Weights of a small transformer language model.
Architecture: LayerNorm before each block, learned positions.
Each number is 50 + 12 x the weight over its row's rms, rounded and kept within 0 to 99. Layers, rows and columns count from 0. The size before them is the row's rms in percent of the matrix's.

# layer 10 attention value, 256x256, rms 0.144, rows 43-63, columns 128-255
097:44 30 57 33 37 52 78 46 47 66 27 54 67 60 45 56 38 41 39 46 62 42 26 57 64 38 30 65 50 39 73 58 52 49 51 55 59 55 42 42 50 62 39 61 61 73 47 37 78 44 42 38 69 57 65 41 41 57 57 50 38 42 73 53 39 54 36 54 33 49 43 49 36 42 60 49 35 53 64 49 44 46 47 42 72 30 57 58 41 48 48 80 32 50 34 39 51 43 66 60 38 75 60 62 53 46 48 50 54 47 58 54 43 52 68 51 32 48 42 54 53 36 52 18 55 38 65 63
097:76 47 39 46 42 84 28 50 49 42 30 44 38 59 51 32 75 23 57 51 39 37 68 42 48 47 66 47 40 41 59 57 62 72 59 36 45 49 44 72 61 51 44 29 40 52 45 67 50 38 50 69 45 31 54 45 60 52 58 53 40 57 67 43 53 62 69 38 30 61 36 54 45 22 52 44 47 53 55 52 54 42 42 45 63 57 53 33 64 60 55 56 56 36 64 56 67 42 49 23 56 50 69 45 62 56 59 48 36 53 19 42 37 29 78 33 58 56 56 49 82 44 62 51 54 43 68 54
100:66 29 49 52 61 70 39 49 58 44 58 46 41 64 43 60 58 62 44 55 25 42 52 44 29 32 48 36 62 47 45 56 42 66 49 61 49 43 56 53 30 51 49 54 22 81 30 70 76 48 69 52 66 37 51 42 60 59 71 64 47 47 33 27 57 73 55 57 45 28 61 43 50 31 58 78 67 57 54 71 72 55 47 58 55 43 42 60 53 65 36 37 58 51 57 48 45 32 56 28 47 50 56 47 63 44 36 68 33 41 51 28 40 68 47 41 52 58 65 36 36 50 49 59 62 64 48 57
093:38 41 43 60 30 37 56 53 22 39 54 44 39 41 51 36 53 21 51 41 51 44 08 61 57 67 62 41 71 43 56 59 47 59 23 38 73 37 66 61 46 45 43 45 71 49 29 66 40 40 23 42 46 79 63 47 56 52 53 56 61 42 36 41 56 34 57 71 42 63 46 61 26 46 47 39 55 43 55 47 68 55 63 42 57 58 46 46 57 49 50 48 60 57 42 51 49 69 31 52 22 37 47 21 43 41 93 46 26 42 20 58 53 58 67 45 54 47 43 39 41 46 79 56 59 46 53 50
101:50 39 59 28 71 69 47 33 64 42 32 53 70 41 51 51 52 32 41 37 60 61 62 49 47 56 38 32 33 16 64 59 52 63 51 27 69 43 49 41 40 55 34 45 45 38 39 74 60 46 42 45 46 52 17 44 44 45 31 43 40 44 61 78 47 37 62 47 47 62 66 52 54 59 61 67 31 36 50 64 44 45 54 47 71 64 50 56 81 53 60 25 44 75 45 51 35 42 37 46 54 45 19 57 51 45 39 37 31 52 56 21 44 68 48 33 47 46 56 43 40 38 40 39 54 64 46 58
098:44 37 45 40 44 67 54 44 54 48 55 40 48 61 44 54 56 58 59 42 56 61 70 25 47 35 37 54 57 60 59 29 51 69 59 48 38 45 53 53 49 63 51 49 60 62 33 57 53 54 63 58 57 53 56 31 51 45 48 56 50 32 36 53 50 77 39 54 20 64 57 50 37 49 35 67 55 46 26 51 58 57 44 37 58 46 75 39 40 42 60 42 30 50 55 59 40 57 44 63 46 46 39 48 36 55 52 48 57 53 37 42 46 53 83 55 48 39 44 59 50 41 80 57 36 62 47 43
107:46 67 37 41 57 48 46 52 55 48 43 64 55 64 48 40 38 38 60 45 47 63 26 65 51 49 59 64 80 49 47 25 53 45 58 44 72 34 71 57 36 55 56 38 62 30 49 53 48 49 70 49 43 61 49 52 35 61 36 34 62 26 63 52 66 44 49 39 56 56 37 44 55 54 46 37 44 53 37 56 43 52 73 50 37 65 59 56 62 52 53 74 49 41 53 39 39 47 39 44 66 56 35 77 43 36 38 37 77 30 49 48 28 46 22 46 40 76 40 47 39 41 49 51 47 49 47 49
104:71 51 35 62 46 41 60 46 46 48 41 42 55 48 40 50 45 35 54 75 72 65 57 45 61 68 60 54 54 41 50 52 57 56 47 45 52 45 47 61 64 75 38 36 21 18 64 53 55 38 39 38 67 53 44 51 33 38 41 48 30 35 56 35 47 24 71 49 46 55 34 58 59 49 43 40 75 43 63 45 63 57 42 55 56 55 54 45 61 46 41 49 51 59 36 65 44 32 39 71 59 53 55 52 47 52 60 59 39 50 32 43 72 37 57 50 39 45 64 54 32 60 51 62 68 53 57 59
109:60 60 42 65 58 32 48 65 67 57 44 50 47 49 31 40 63 47 44 52 44 39 34 61 53 54 35 47 58 67 11 55 49 56 55 51 68 62 43 50 70 42 46 39 34 62 57 43 37 44 53 65 43 47 60 77 51 43 58 67 71 52 56 55 72 42 35 39 58 44 42 39 38 55 55 31 57 65 44 43 20 54 45 49 46 48 64 55 42 60 40 38 59 37 33 50 58 41 55 43 64 66 71 38 55 51 57 69 48 27 55 54 56 34 24 62 50 61 20 48 54 53 58 59 59 34 30 51
094:57 45 45 53 53 63 60 71 54 42 43 69 45 56 47 44 46 54 62 38 54 55 62 53 40 50 39 55 71 43 43 51 46 71 55 69 47 48 64 61 51 36 36 38 37 46 45 57 32 63 50 58 68 15 68 38 62 45 56 58 46 45 43 28 57 70 78 58 45 73 61 67 43 59 51 44 44 23 58 48 70 50 55 55 51 61 24 47 56 55 27 29 59 50 39 47 77 36 82 59 56 40 47 51 61 51 20 36 51 69 60 33 58 55 45 75 53 48 48 47 63 48 23 40 53 28 62 62
090:56 35 58 47 42 30 45 59 35 47 39 61 65 49 32 58 58 38 52 20 37 50 34 54 50 41 47 53 58 56 35 56 41 38 49 66 53 49 53 36 45 52 54 65 50 42 64 61 45 57 55 67 67 36 63 40 59 75 27 48 50 57 55 22 33 53 53 61 64 60 40 62 65 53 44 39 51 53 47 51 69 53 45 50 25 59 52 69 50 46 36 49 70 18 42 53 57 28 41 40 47 64 49 52 46 49 41 43 47 68 63 72 49 38 38 41 60 67 51 62 54 33 58 53 50 41 58 72
092:34 59 37 67 70 43 46 49 55 49 60 55 71 64 40 38 77 37 51 54 48 36 44 57 64 46 46 52 51 33 32 51 67 62 46 32 41 38 46 67 49 48 38 40 45 69 63 35 66 52 31 42 54 46 54 67 36 43 48 42 56 54 42 53 46 39 62 59 59 46 53 67 68 44 46 53 40 30 53 65 43 32 37 55 45 39 54 54 49 26 73 27 52 47 56 60 59 54 52 41 42 62 54 68 46 62 34 55 54 37 49 46 26 43 25 67 56 48 43 68 56 45 62 41 37 44 57 49
104:48 64 42 50 59 64 58 64 49 41 53 50 51 68 41 44 45 45 58 52 35 72 37 81 41 64 49 70 66 55 58 45 51 65 36 47 48 60 66 46 41 39 53 52 46 21 51 34 19 49 50 41 66 35 47 44 55 45 48 69 35 40 55 58 42 37 48 53 52 64 31 28 59 35 40 41 53 30 63 44 41 40 57 42 40 51 49 57 60 44 54 47 48 40 56 51 55 64 46 63 62 55 31 58 38 26 45 37 50 51 77 54 45 71 50 61 46 46 50 34 35 34 39 57 47 42 47 46
100:32 56 67 56 52 48 32 72 64 50 78 42 66 53 56 53 23 56 33 43 28 31 52 18 41 41 43 57 66 55 62 44 47 38 31 69 46 54 56 60 40 66 48 43 65 47 25 61 56 59 75 64 54 39 24 67 33 48 51 52 49 26 41 32 58 58 67 59 52 36 39 53 40 44 40 48 48 55 43 56 55 43 57 58 29 36 44 72 48 57 47 26 30 50 48 57 40 42 49 67 47 52 47 54 48 36 52 42 59 50 69 46 13 47 40 51 39 41 41 48 53 58 35 32 32 50 73 40
100:51 68 30 24 78 56 73 36 54 71 41 75 65 54 62 53 43 74 34 37 60 46 36 58 68 38 39 44 62 53 47 57 55 42 14 47 68 50 73 37 53 49 74 58 74 56 38 29 51 49 31 63 50 57 58 68 35 34 31 63 42 55 31 60 57 34 34 59 44 63 31 55 54 51 64 58 30 50 38 41 45 42 65 66 37 33 46 39 70 66 56 57 82 42 42 44 64 54 47 63 37 54 41 42 55 38 64 35 66 64 52 64 59 66 41 64 51 34 44 63 60 37 41 62 45 34 32 60
098:59 42 51 59 36 56 27 54 64 50 74 47 44 49 64 47 51 55 46 53 36 50 35 53 40 51 57 45 54 55 45 56 39 56 50 62 49 62 49 50 57 51 57 48 52 52 35 58 49 39 50 34 49 50 53 65 53 53 42 53 42 44 35 68 55 36 35 52 49 36 55 53 54 50 40 46 72 46 56 71 32 58 58 48 47 58 58 41 56 37 53 49 37 53 80 60 26 40 40 36 30 54 33 31 42 79 77 47 21 57 44 47 59 55 56 48 18 48 44 22 44 63 77 55 57 72 44 68
098:54 54 59 43 43 49 46 68 49 70 55 74 49 41 44 64 52 47 65 61 50 47 46 60 48 41 68 42 64 61 58 29 46 61 55 31 60 72 60 69 31 35 33 48 57 50 41 36 50 41 51 39 25 55 41 47 61 62 49 64 36 57 29 46 52 43 40 39 52 52 60 39 52 49 62 59 78 30 65 71 28 47 62 41 50 64 81 45 68 56 53 53 48 49 45 45 45 59 35 52 47 44 35 49 53 47 56 57 43 43 61 28 34 53 65 57 50 58 49 57 66 55 53 57 45 50 34 55
097:64 58 47 29 52 50 77 37 60 39 39 38 54 60 51 61 58 29 64 32 51 32 26 61 56 33 33 66 36 41 37 56 44 53 37 64 37 61 50 47 68 57 57 68 54 38 49 56 52 38 42 70 54 53 61 61 65 38 52 57 54 60 66 37 53 48 54 48 59 51 52 55 42 28 39 53 38 58 55 38 52 51 54 53 68 40 46 55 57 42 59 76 57 66 38 78 53 55 55 41 60 48 55 50 47 64 66 50 45 51 40 54 51 46 54 61 34 66 59 51 39 48 27 55 54 50 69 58
102:42 70 57 50 70 15 36 44 36 55 34 56 55 38 33 64 39 82 61 52 61 71 55 49 51 57 23 41 44 71 65 40 52 59 63 42 44 41 54 36 43 38 41 63 55 41 56 48 33 33 52 62 66 59 33 42 42 46 35 64 53 57 48 69 31 32 52 55 52 49 37 22 38 49 52 49 64 43 60 39 68 43 76 68 63 61 72 73 40 35 47 57 48 34 37 55 66 68 39 69 49 58 44 43 59 39 50 33 51 52 60 53 59 65 54 40 65 39 59 44 35 45 40 44 43 29 40 51
099:69 48 64 39 49 50 33 53 49 65 44 59 30 35 25 55 51 52 46 63 75 53 52 49 47 33 60 29 39 59 62 63 38 55 48 37 63 53 59 42 51 40 52 67 49 55 82 39 73 41 37 35 62 61 34 60 61 25 71 39 70 46 40 67 55 36 47 56 58 46 71 39 52 62 66 52 63 61 58 47 50 37 69 42 57 54 48 58 64 28 55 42 62 57 45 57 58 52 55 68 33 45 63 33 51 44 50 50 33 52 51 47 58 53 60 49 51 58 77 54 53 68 40 52 47 44 48 50
090:62 40 53 60 26 68 23 53 55 57 71 52 37 55 55 33 56 54 44 44 50 36 57 28 34 71 49 65 45 63 44 61 53 60 61 65 46 64 51 56 48 58 46 55 37 57 42 51 36 42 42 38 71 51 74 41 53 57 57 48 39 45 54 38 46 13 37 43 58 69 63 53 56 42 42 53 71 63 51 66 44 68 77 46 48 52 55 27 56 36 49 41 73 56 65 49 41 42 67 52 23 36 57 34 47 43 61 46 59 44 61 49 51 35 52 50 44 60 62 45 59 59 74 41 45 57 60 52
# layer 10 attention output (transposed), 256x256, rms 0.124, rows 43-63, columns 128-255
097:68 43 56 55 35 76 38 62 37 43 45 52 52 38 51 49 49 69 58 67 38 59 51 51 71 75 57 59 61 59 54 43 33 52 32 56 36 20 61 68 65 35 60 67 36 51 52 47 54 57 54 37 42 48 53 44 54 37 30 44 43 58 37 51 27 60 53 46 39 55 56 51 69 38 49 59 46 25 44 35 41 76 34 43 52 64 38 68 59 42 26 58 57 53 51 54 77 39 38 39 42 50 34 41 64 42 58 59 56 47 62 55 38 64 51 57 55 44 52 51 26 55 43 50 25 66 49 63
097:38 57 62 75 58 65 38 59 32 69 56 62 42 56 63 74 56 46 69 79 52 56 52 40 55 58 35 51 44 52 43 27 50 33 54 54 55 45 65 37 51 52 64 33 75 72 38 25 26 57 69 46 58 61 37 52 59 80 60 50 44 53 42 51 50 45 31 41 70 57 58 46 43 72 51 45 39 54 32 30 48 61 32 61 48 45 43 62 51 56 54 43 54 67 58 57 41 45 30 59 64 45 23 52 44 53 39 51 59 55 43 46 62 58 47 48 47 52 31 54 46 63 47 44 46 49 47 51
095:47 60 52 57 69 30 53 54 55 49 58 57 52 50 68 51 38 27 64 54 70 50 36 43 59 55 62 67 48 56 45 67 03 65 51 37 39 54 50 49 54 53 60 69 56 52 26 62 50 36 45 66 50 46 34 51 47 40 72 48 58 47 64 75 40 75 59 73 47 32 42 57 49 38 57 45 50 74 42 53 50 91 36 61 49 57 38 37 31 49 29 52 62 46 70 61 50 46 55 58 52 45 66 51 54 58 65 27 57 48 35 47 45 39 60 60 41 49 52 50 55 38 69 43 30 52 54 50
097:41 48 47 36 50 70 41 41 57 62 33 63 61 30 50 69 72 59 71 59 59 45 67 38 12 40 63 35 44 23 44 42 50 52 64 51 52 45 52 48 49 68 71 42 49 52 43 67 44 55 58 43 67 51 41 48 39 53 56 59 62 65 40 48 40 39 71 74 52 59 65 56 64 59 39 43 69 37 72 37 52 38 64 59 32 51 33 30 29 65 46 31 44 78 46 61 43 46 58 44 71 60 69 47 68 60 50 57 57 44 65 61 57 46 45 57 60 22 50 46 49 29 47 63 53 39 51 65
095:25 48 39 56 43 34 25 55 39 55 43 57 46 41 42 49 36 55 53 52 39 50 61 73 27 53 71 50 38 62 50 36 43 45 56 43 55 62 60 52 50 40 56 55 66 55 39 48 51 45 44 49 28 57 74 39 57 48 29 38 56 64 62 37 70 44 76 76 25 40 51 41 71 25 43 65 35 57 48 60 56 47 63 62 54 61 44 46 61 46 41 64 54 52 59 47 46 49 60 44 38 70 68 37 27 57 44 52 66 42 50 65 41 43 46 45 24 37 50 59 66 47 43 50 57 56 40 67
092:54 58 36 29 44 77 40 39 32 61 65 29 45 64 67 57 61 60 34 58 64 35 65 57 56 21 57 46 48 46 39 63 39 37 62 32 62 56 47 73 09 59 58 45 53 57 48 30 51 58 54 40 52 40 45 36 64 43 72 59 52 39 57 61 38 59 41 53 44 52 52 60 64 49 33 48 31 45 50 48 67 64 67 58 54 59 57 50 60 69 63 65 55 54 47 66 61 11 61 22 36 42 71 50 49 51 34 49 37 42 37 44 68 39 34 64 71 58 58 46 55 65 46 69 56 55 54 76
102:31 52 74 57 35 38 31 33 33 41 43 60 47 47 56 41 43 62 43 40 33 48 48 38 42 54 34 35 60 57 57 45 55 41 43 35 55 63 59 48 66 51 31 35 42 52 51 66 57 35 49 51 24 34 29 55 51 40 52 47 60 41 51 36 73 47 50 44 54 58 47 35 73 34 61 51 37 41 67 46 41 67 44 49 72 51 84 30 55 67 42 51 68 56 36 82 50 39 42 32 45 62 62 45 35 51 55 58 60 53 49 67 61 43 65 65 51 32 55 42 47 65 43 60 42 55 60 42
097:67 51 61 52 49 43 43 46 50 59 58 41 58 55 51 76 63 44 54 41 26 66 41 54 38 29 64 41 45 55 39 59 48 63 38 35 44 48 41 49 30 60 45 43 57 61 32 43 23 33 34 56 48 54 76 47 39 49 60 61 55 46 29 56 71 44 35 38 40 35 51 47 62 41 57 29 37 27 29 50 43 52 64 48 53 58 42 71 45 44 52 56 42 67 41 59 57 53 30 45 57 57 62 26 45 48 41 67 63 45 62 56 32 71 25 52 73 42 39 83 34 38 31 29 55 36 43 51
102:49 53 75 33 50 28 60 52 50 56 40 45 70 42 42 35 29 34 52 68 58 44 47 36 31 40 33 40 59 61 47 38 54 61 28 49 34 62 34 40 43 56 44 71 50 44 69 67 45 45 73 54 74 36 38 52 36 62 50 54 73 63 51 56 53 64 56 39 47 57 61 41 56 26 46 53 46 47 60 60 49 34 42 32 56 50 46 58 48 28 57 62 35 38 48 50 52 45 43 30 55 48 38 57 41 54 48 57 42 52 58 74 59 60 60 53 70 62 79 65 40 52 64 70 59 49 61 66
099:69 41 44 43 50 43 70 42 24 27 64 43 54 52 39 32 51 40 51 61 58 50 41 33 50 46 76 46 44 34 66 48 49 59 45 56 37 60 43 53 31 47 71 68 59 63 78 69 58 41 64 44 60 60 65 59 58 58 55 62 58 62 69 64 42 64 48 60 60 44 47 36 71 64 60 51 52 44 44 44 71 48 60 34 42 57 45 51 54 53 61 47 67 49 39 52 59 54 33 48 61 66 38 35 59 54 62 50 49 67 14 52 52 52 50 28 50 50 58 50 32 40 66 58 66 62 53 72
093:48 68 44 53 52 55 61 47 83 60 48 51 36 48 72 37 48 76 63 49 54 56 50 51 51 51 55 42 22 51 49 34 28 59 71 58 29 63 68 39 39 51 44 51 37 49 37 39 66 60 48 60 38 69 41 42 56 50 51 57 57 64 58 67 70 61 47 66 50 67 49 39 67 38 62 27 52 47 63 37 24 42 54 78 53 45 46 19 49 66 63 45 66 50 37 41 63 49 48 67 42 28 35 52 67 52 32 40 39 31 33 39 44 56 63 49 45 51 59 22 36 51 49 47 72 54 60 50
096:72 41 31 42 48 42 64 57 57 58 58 77 42 24 33 49 42 33 39 39 35 37 58 36 43 52 28 55 49 59 36 57 44 54 51 30 64 46 60 45 47 46 77 52 38 69 52 61 58 73 51 40 44 64 61 61 39 53 32 57 57 60 66 45 76 49 22 47 41 57 84 50 68 46 38 42 49 51 76 51 70 48 45 55 52 72 68 46 39 46 55 70 47 54 50 64 43 75 37 61 65 57 47 52 52 59 48 52 45 32 56 61 69 57 48 47 72 50 62 43 62 67 48 60 54 41 59 42
099:46 43 56 43 54 33 29 28 52 34 57 55 40 62 34 30 43 54 32 30 41 46 35 55 53 46 64 69 49 56 54 33 54 45 34 40 63 26 70 46 39 52 68 58 27 45 65 77 57 37 50 32 28 40 47 54 27 37 57 36 40 43 51 53 68 78 61 50 52 45 70 34 86 51 71 29 77 33 54 52 53 36 62 52 53 51 39 41 52 69 53 72 54 57 55 59 31 41 34 43 66 42 59 42 58 63 48 36 47 58 71 42 59 30 44 49 61 49 32 56 49 42 59 45 58 70 31 66
097:40 73 38 54 65 56 83 42 41 56 49 80 42 49 45 31 61 57 54 49 48 71 35 64 70 51 40 43 49 80 37 49 46 40 59 47 47 53 63 46 57 60 54 43 33 34 30 53 48 53 43 18 43 63 39 43 38 46 74 61 46 46 52 60 52 54 47 67 42 62 48 62 34 45 53 53 47 56 57 38 54 60 64 60 38 43 73 43 44 46 68 64 55 34 53 53 59 71 33 36 46 47 59 37 49 53 64 73 39 73 56 63 63 50 33 48 47 43 58 46 42 53 65 70 54 40 16 54
094:46 52 63 61 38 52 26 94 34 57 57 64 47 52 48 52 39 42 45 50 76 48 44 41 47 58 48 45 54 45 33 40 70 53 64 47 73 67 32 38 57 25 56 54 29 58 50 51 56 61 44 65 57 68 42 45 47 40 28 38 63 72 70 56 68 37 79 36 44 50 55 55 42 54 70 38 60 46 66 45 63 43 59 41 54 80 50 47 29 33 57 55 29 52 35 27 74 58 66 41 62 53 56 67 65 40 57 46 45 60 61 48 51 28 62 53 44 64 68 43 43 60 53 66 44 74 46 30
090:50 67 57 51 43 56 59 38 47 40 56 48 44 46 50 90 60 50 45 33 29 53 55 43 42 52 55 66 53 41 57 45 71 45 55 55 29 63 63 38 38 60 50 20 49 34 46 30 46 69 47 66 55 58 19 21 58 38 59 41 40 58 64 46 52 51 57 58 49 66 23 71 57 64 53 39 53 43 43 53 51 49 42 67 58 58 52 48 46 61 32 51 31 40 68 60 57 55 50 74 45 37 62 41 50 50 45 46 45 48 47 37 41 59 39 45 61 22 70 57 43 28 52 44 63 52 52 43
099:43 65 59 48 47 44 34 61 34 40 70 41 67 47 45 41 58 73 35 40 34 50 52 28 56 44 32 57 39 39 50 51 64 31 44 35 43 48 38 40 47 45 59 54 54 67 67 72 46 57 58 32 56 53 60 37 45 45 45 57 73 45 56 44 68 49 60 62 58 36 63 57 52 59 37 40 29 44 30 50 62 55 62 57 38 60 55 40 43 55 29 45 49 61 82 42 51 38 54 39 61 72 45 56 62 46 41 58 44 45 64 59 68 52 47 55 40 53 64 58 43 34 43 57 33 38 54 42
099:52 39 47 60 51 49 45 66 64 58 35 42 44 49 32 62 50 64 44 74 59 62 37 37 40 76 48 46 61 31 76 59 64 70 58 49 53 17 57 46 50 62 45 30 30 33 35 40 50 49 37 50 39 43 29 42 45 52 57 74 39 52 45 22 42 57 60 49 63 40 47 51 61 64 41 40 34 50 64 43 58 61 47 22 49 33 36 55 37 56 33 47 38 57 34 32 58 39 68 60 38 66 42 57 67 55 45 59 68 44 48 49 60 58 38 50 48 48 39 59 32 57 57 62 62 47 45 58
099:45 47 55 57 31 46 40 65 51 43 51 42 53 60 46 42 69 46 55 47 34 45 47 72 51 25 62 55 50 45 55 66 24 26 30 57 56 59 28 50 48 54 63 60 77 42 64 38 58 52 31 45 48 48 44 62 59 49 44 40 59 50 76 40 57 62 47 40 46 55 60 44 72 42 55 44 39 55 56 39 28 43 46 27 46 68 44 40 50 59 50 46 40 63 54 42 35 33 67 35 51 60 61 62 55 39 48 51 48 28 60 55 54 46 40 46 29 51 37 64 57 48 59 59 57 39 50 49
090:44 48 44 78 57 43 49 69 57 46 54 24 47 34 72 52 71 37 49 42 39 58 63 60 33 41 48 63 52 46 60 73 44 69 38 79 54 75 52 57 44 55 75 54 48 32 48 66 34 56 44 46 63 60 70 43 49 66 28 49 26 61 36 65 50 55 50 59 68 33 56 66 73 50 62 63 47 32 42 56 43 31 53 43 42 70 56 34 54 42 49 59 27 25 57 39 31 61 49 55 53 47 54 49 55 33 59 63 53 36 63 50 40 45 41 52 37 53 23 53 36 26 47 46 66 37 42 44
090:40 54 61 26 49 29 70 41 51 49 55 40 44 48 65 48 57 58 53 38 52 73 44 83 51 36 34 55 50 52 48 51 47 33 51 39 65 48 60 47 38 62 53 47 54 49 55 59 69 61 64 46 57 51 65 39 67 43 60 55 66 44 64 59 14 71 35 64 72 50 47 37 45 64 64 57 53 56 25 36 47 29 54 38 53 45 38 64 36 62 45 49 40 39 56 36 61 66 53 46 54 39 44 39 53 67 52 50 55 50 52 48 42 51 67 40 44 58 46 50 56 32 64 47 61 39 55 40
# layer 10 attention query, 256x256, rms 0.135, rows 64-70, columns 128-255
099:56 27 36 63 35 79 72 66 48 56 48 45 44 60 54 57 44 37 51 48 64 67 60 51 28 58 59 57 49 39 43 50 52 53 47 33 32 46 58 65 55 67 31 62 50 62 57 68 45 66 50 64 46 23 35 47 42 65 43 44 44 65 46 39 46 53 54 63 46 53 76 43 38 48 58 66 55 43 49 53 36 62 45 58 60 59 57 50 67 55 44 62 61 35 40 37 47 47 79 61 53 57 80 43 48 39 44 52 38 78 46 20 65 40 71 46 45 57 54 59 35 58 54 38 38 31 62 51
122:54 56 66 29 48 54 40 40 47 64 67 54 39 68 56 56 60 57 54 61 55 34 65 42 73 42 50 43 53 58 51 49 51 31 56 68 37 35 60 57 77 34 48 60 46 35 39 39 60 50 40 31 52 53 56 53 56 63 35 54 48 60 59 46 50 29 38 42 39 39 38 54 32 45 46 49 43 50 49 12 56 50 42 66 63 61 49 39 44 38 48 43 37 54 38 47 69 50 63 36 46 46 16 66 51 70 44 57 33 62 67 35 36 34 55 52 40 37 59 49 70 51 69 32 46 49 64 49
102:50 44 71 71 42 45 50 65 46 20 42 29 56 69 48 39 38 55 41 55 54 44 50 52 49 70 58 50 66 40 58 50 38 83 54 77 54 40 48 33 48 56 47 44 54 40 58 40 50 40 42 48 53 40 41 34 05 36 16 49 61 59 52 55 49 60 25 34 54 35 54 47 42 59 62 40 72 44 57 32 56 63 46 62 34 54 44 66 46 58 46 61 30 47 33 69 29 57 52 66 57 64 47 61 51 52 74 64 32 56 56 36 40 40 71 37 61 35 55 39 41 38 49 59 74 60 41 54
109:39 35 36 57 55 59 44 49 44 63 50 58 52 45 71 59 39 42 51 32 54 47 28 57 44 43 27 63 48 53 40 62 55 67 48 43 42 32 36 38 52 54 43 67 66 54 44 45 62 59 49 72 35 55 58 55 39 47 93 70 54 56 54 31 46 39 71 39 26 43 36 39 44 53 46 67 68 58 39 50 56 46 69 68 52 27 48 76 48 54 37 49 55 54 38 59 56 52 43 58 28 50 40 38 34 19 54 42 64 47 39 66 50 55 54 36 44 45 40 57 37 52 29 59 38 42 41 50
100:49 50 49 53 43 33 44 59 76 51 42 45 56 50 35 40 64 55 51 30 58 41 26 36 57 36 43 53 58 61 44 67 64 55 46 43 55 49 36 57 58 24 43 35 50 50 59 64 74 52 45 43 50 53 64 56 43 69 56 50 63 57 58 46 39 49 38 49 58 34 73 47 66 44 54 44 59 27 48 48 53 24 48 70 55 60 67 63 38 16 49 49 44 45 57 65 63 51 52 65 58 42 63 35 56 42 22 63 50 48 59 41 87 35 39 40 36 62 63 47 45 67 60 47 42 70 35 32
106:56 51 38 47 58 74 60 46 41 41 49 53 34 48 49 40 55 35 65 47 37 46 36 48 34 49 51 45 56 40 43 42 39 48 55 43 67 49 34 46 65 38 51 53 53 76 52 35 51 38 41 53 60 53 36 49 61 49 65 61 53 48 56 26 46 62 45 57 62 60 48 44 40 59 66 53 69 44 69 38 59 64 53 41 63 57 44 40 45 55 44 28 66 56 51 51 42 68 56 67 63 66 17 49 69 67 46 46 46 34 55 45 57 41 51 73 44 55 61 63 44 45 55 33 69 31 45 30
099:40 25 24 35 51 29 61 73 51 20 46 53 60 58 62 39 60 53 46 53 46 67 48 73 52 45 48 46 40 57 58 50 47 32 55 67 42 38 40 47 49 32 68 43 47 50 64 52 42 48 67 57 33 30 58 39 49 62 40 60 59 46 36 82 68 56 42 72 28 38 61 36 48 33 59 55 49 37 74 85 41 40 39 54 51 42 45 56 50 39 45 57 58 45 59 62 39 55 61 73 35 34 58 49 44 57 39 66 34 41 51 54 48 39 66 49 53 22 65 60 55 64 16 53 42 50 26 27
# layer 10 attention key, 256x256, rms 0.134, rows 64-69, columns 128-255
095:50 35 50 44 52 46 41 79 48 68 36 56 58 50 38 60 55 37 58 48 57 74 71 48 32 64 46 53 71 28 72 56 43 48 67 52 44 38 37 68 49 62 57 48 34 61 40 47 49 51 33 36 50 41 46 66 48 40 54 33 38 59 41 56 52 48 49 23 51 34 44 52 53 36 30 53 54 44 49 65 54 64 51 69 34 52 41 40 39 45 56 49 50 64 55 61 38 50 52 63 46 41 61 72 45 41 57 52 55 54 55 43 71 48 68 38 36 50 54 66 40 73 58 33 33 44 67 54
114:39 48 46 43 51 31 32 44 52 64 71 53 26 55 49 51 38 60 76 25 48 36 47 53 65 47 49 59 48 38 36 48 67 48 52 58 52 41 54 32 45 45 36 51 37 54 52 59 70 52 54 50 59 44 38 59 62 69 26 49 35 60 35 53 36 38 35 55 59 55 47 50 45 36 51 59 53 54 53 37 72 48 32 51 50 59 49 54 58 47 61 63 29 52 53 56 53 28 46 43 37 51 44 57 58 53 42 56 13 49 59 52 52 43 45 38 37 65 38 49 75 51 50 42 58 57 55 53
099:47 41 48 51 46 38 53 53 51 44 35 42 17 75 54 49 36 45 65 59 51 35 30 50 61 62 66 38 34 42 45 54 38 43 57 64 47 64 58 43 55 38 58 31 53 49 32 44 54 35 45 55 53 44 60 47 32 36 53 51 53 36 36 54 46 82 37 58 60 43 34 56 58 30 62 36 77 51 59 54 42 47 76 49 36 57 42 57 43 65 51 49 43 52 48 47 63 51 38 38 32 39 40 27 34 50 39 53 59 62 57 70 70 68 52 60 53 52 40 66 70 45 48 55 47 47 56 58
103:60 59 74 75 55 61 39 47 38 39 47 67 49 45 47 46 50 46 42 35 56 43 20 47 51 48 49 41 57 70 52 66 52 37 30 43 33 42 36 53 47 61 49 53 65 31 55 49 39 56 25 51 56 39 57 60 46 48 61 59 63 55 44 29 47 50 47 38 37 54 74 59 40 71 45 51 26 54 60 34 47 46 51 60 60 42 54 48 44 49 35 56 41 58 43 54 52 66 35 45 54 58 22 66 39 42 60 31 77 56 50 51 51 35 57 27 54 39 59 64 42 46 52 57 58 40 64 31
097:73 54 57 50 63 71 63 42 42 58 40 69 56 41 21 30 27 57 55 38 29 33 33 46 51 42 66 27 46 34 52 51 70 58 34 49 38 55 53 53 56 35 26 50 44 59 51 50 47 44 77 42 56 43 52 59 71 60 66 38 57 48 62 27 53 71 56 46 47 62 56 54 64 38 48 46 39 49 51 36 46 34 62 60 33 45 61 63 50 35 49 61 59 56 36 56 57 43 52 61 45 72 52 34 57 60 44 46 61 31 63 45 65 39 46 64 48 29 55 51 59 56 59 36 46 52 39 42
104:48 52 49 37 49 51 75 58 58 49 68 42 58 46 26 23 53 58 61 43 31 60 50 57 46 56 52 30 60 56 43 43 45 32 43 23 44 44 43 62 42 38 54 54 46 54 61 40 62 50 61 42 63 55 56 52 40 44 41 50 71 42 59 52 56 50 55 68 54 60 51 29 53 41 43 52 57 33 51 47 40 41 42 51 47 33 62 45 55 43 36 39 14 66 65 39 57 43 51 56 65 74 39 50 58 48 41 13 53 43 57 23 49 70 48 53 47 72 40 55 45 48 60 37 63 47 38 47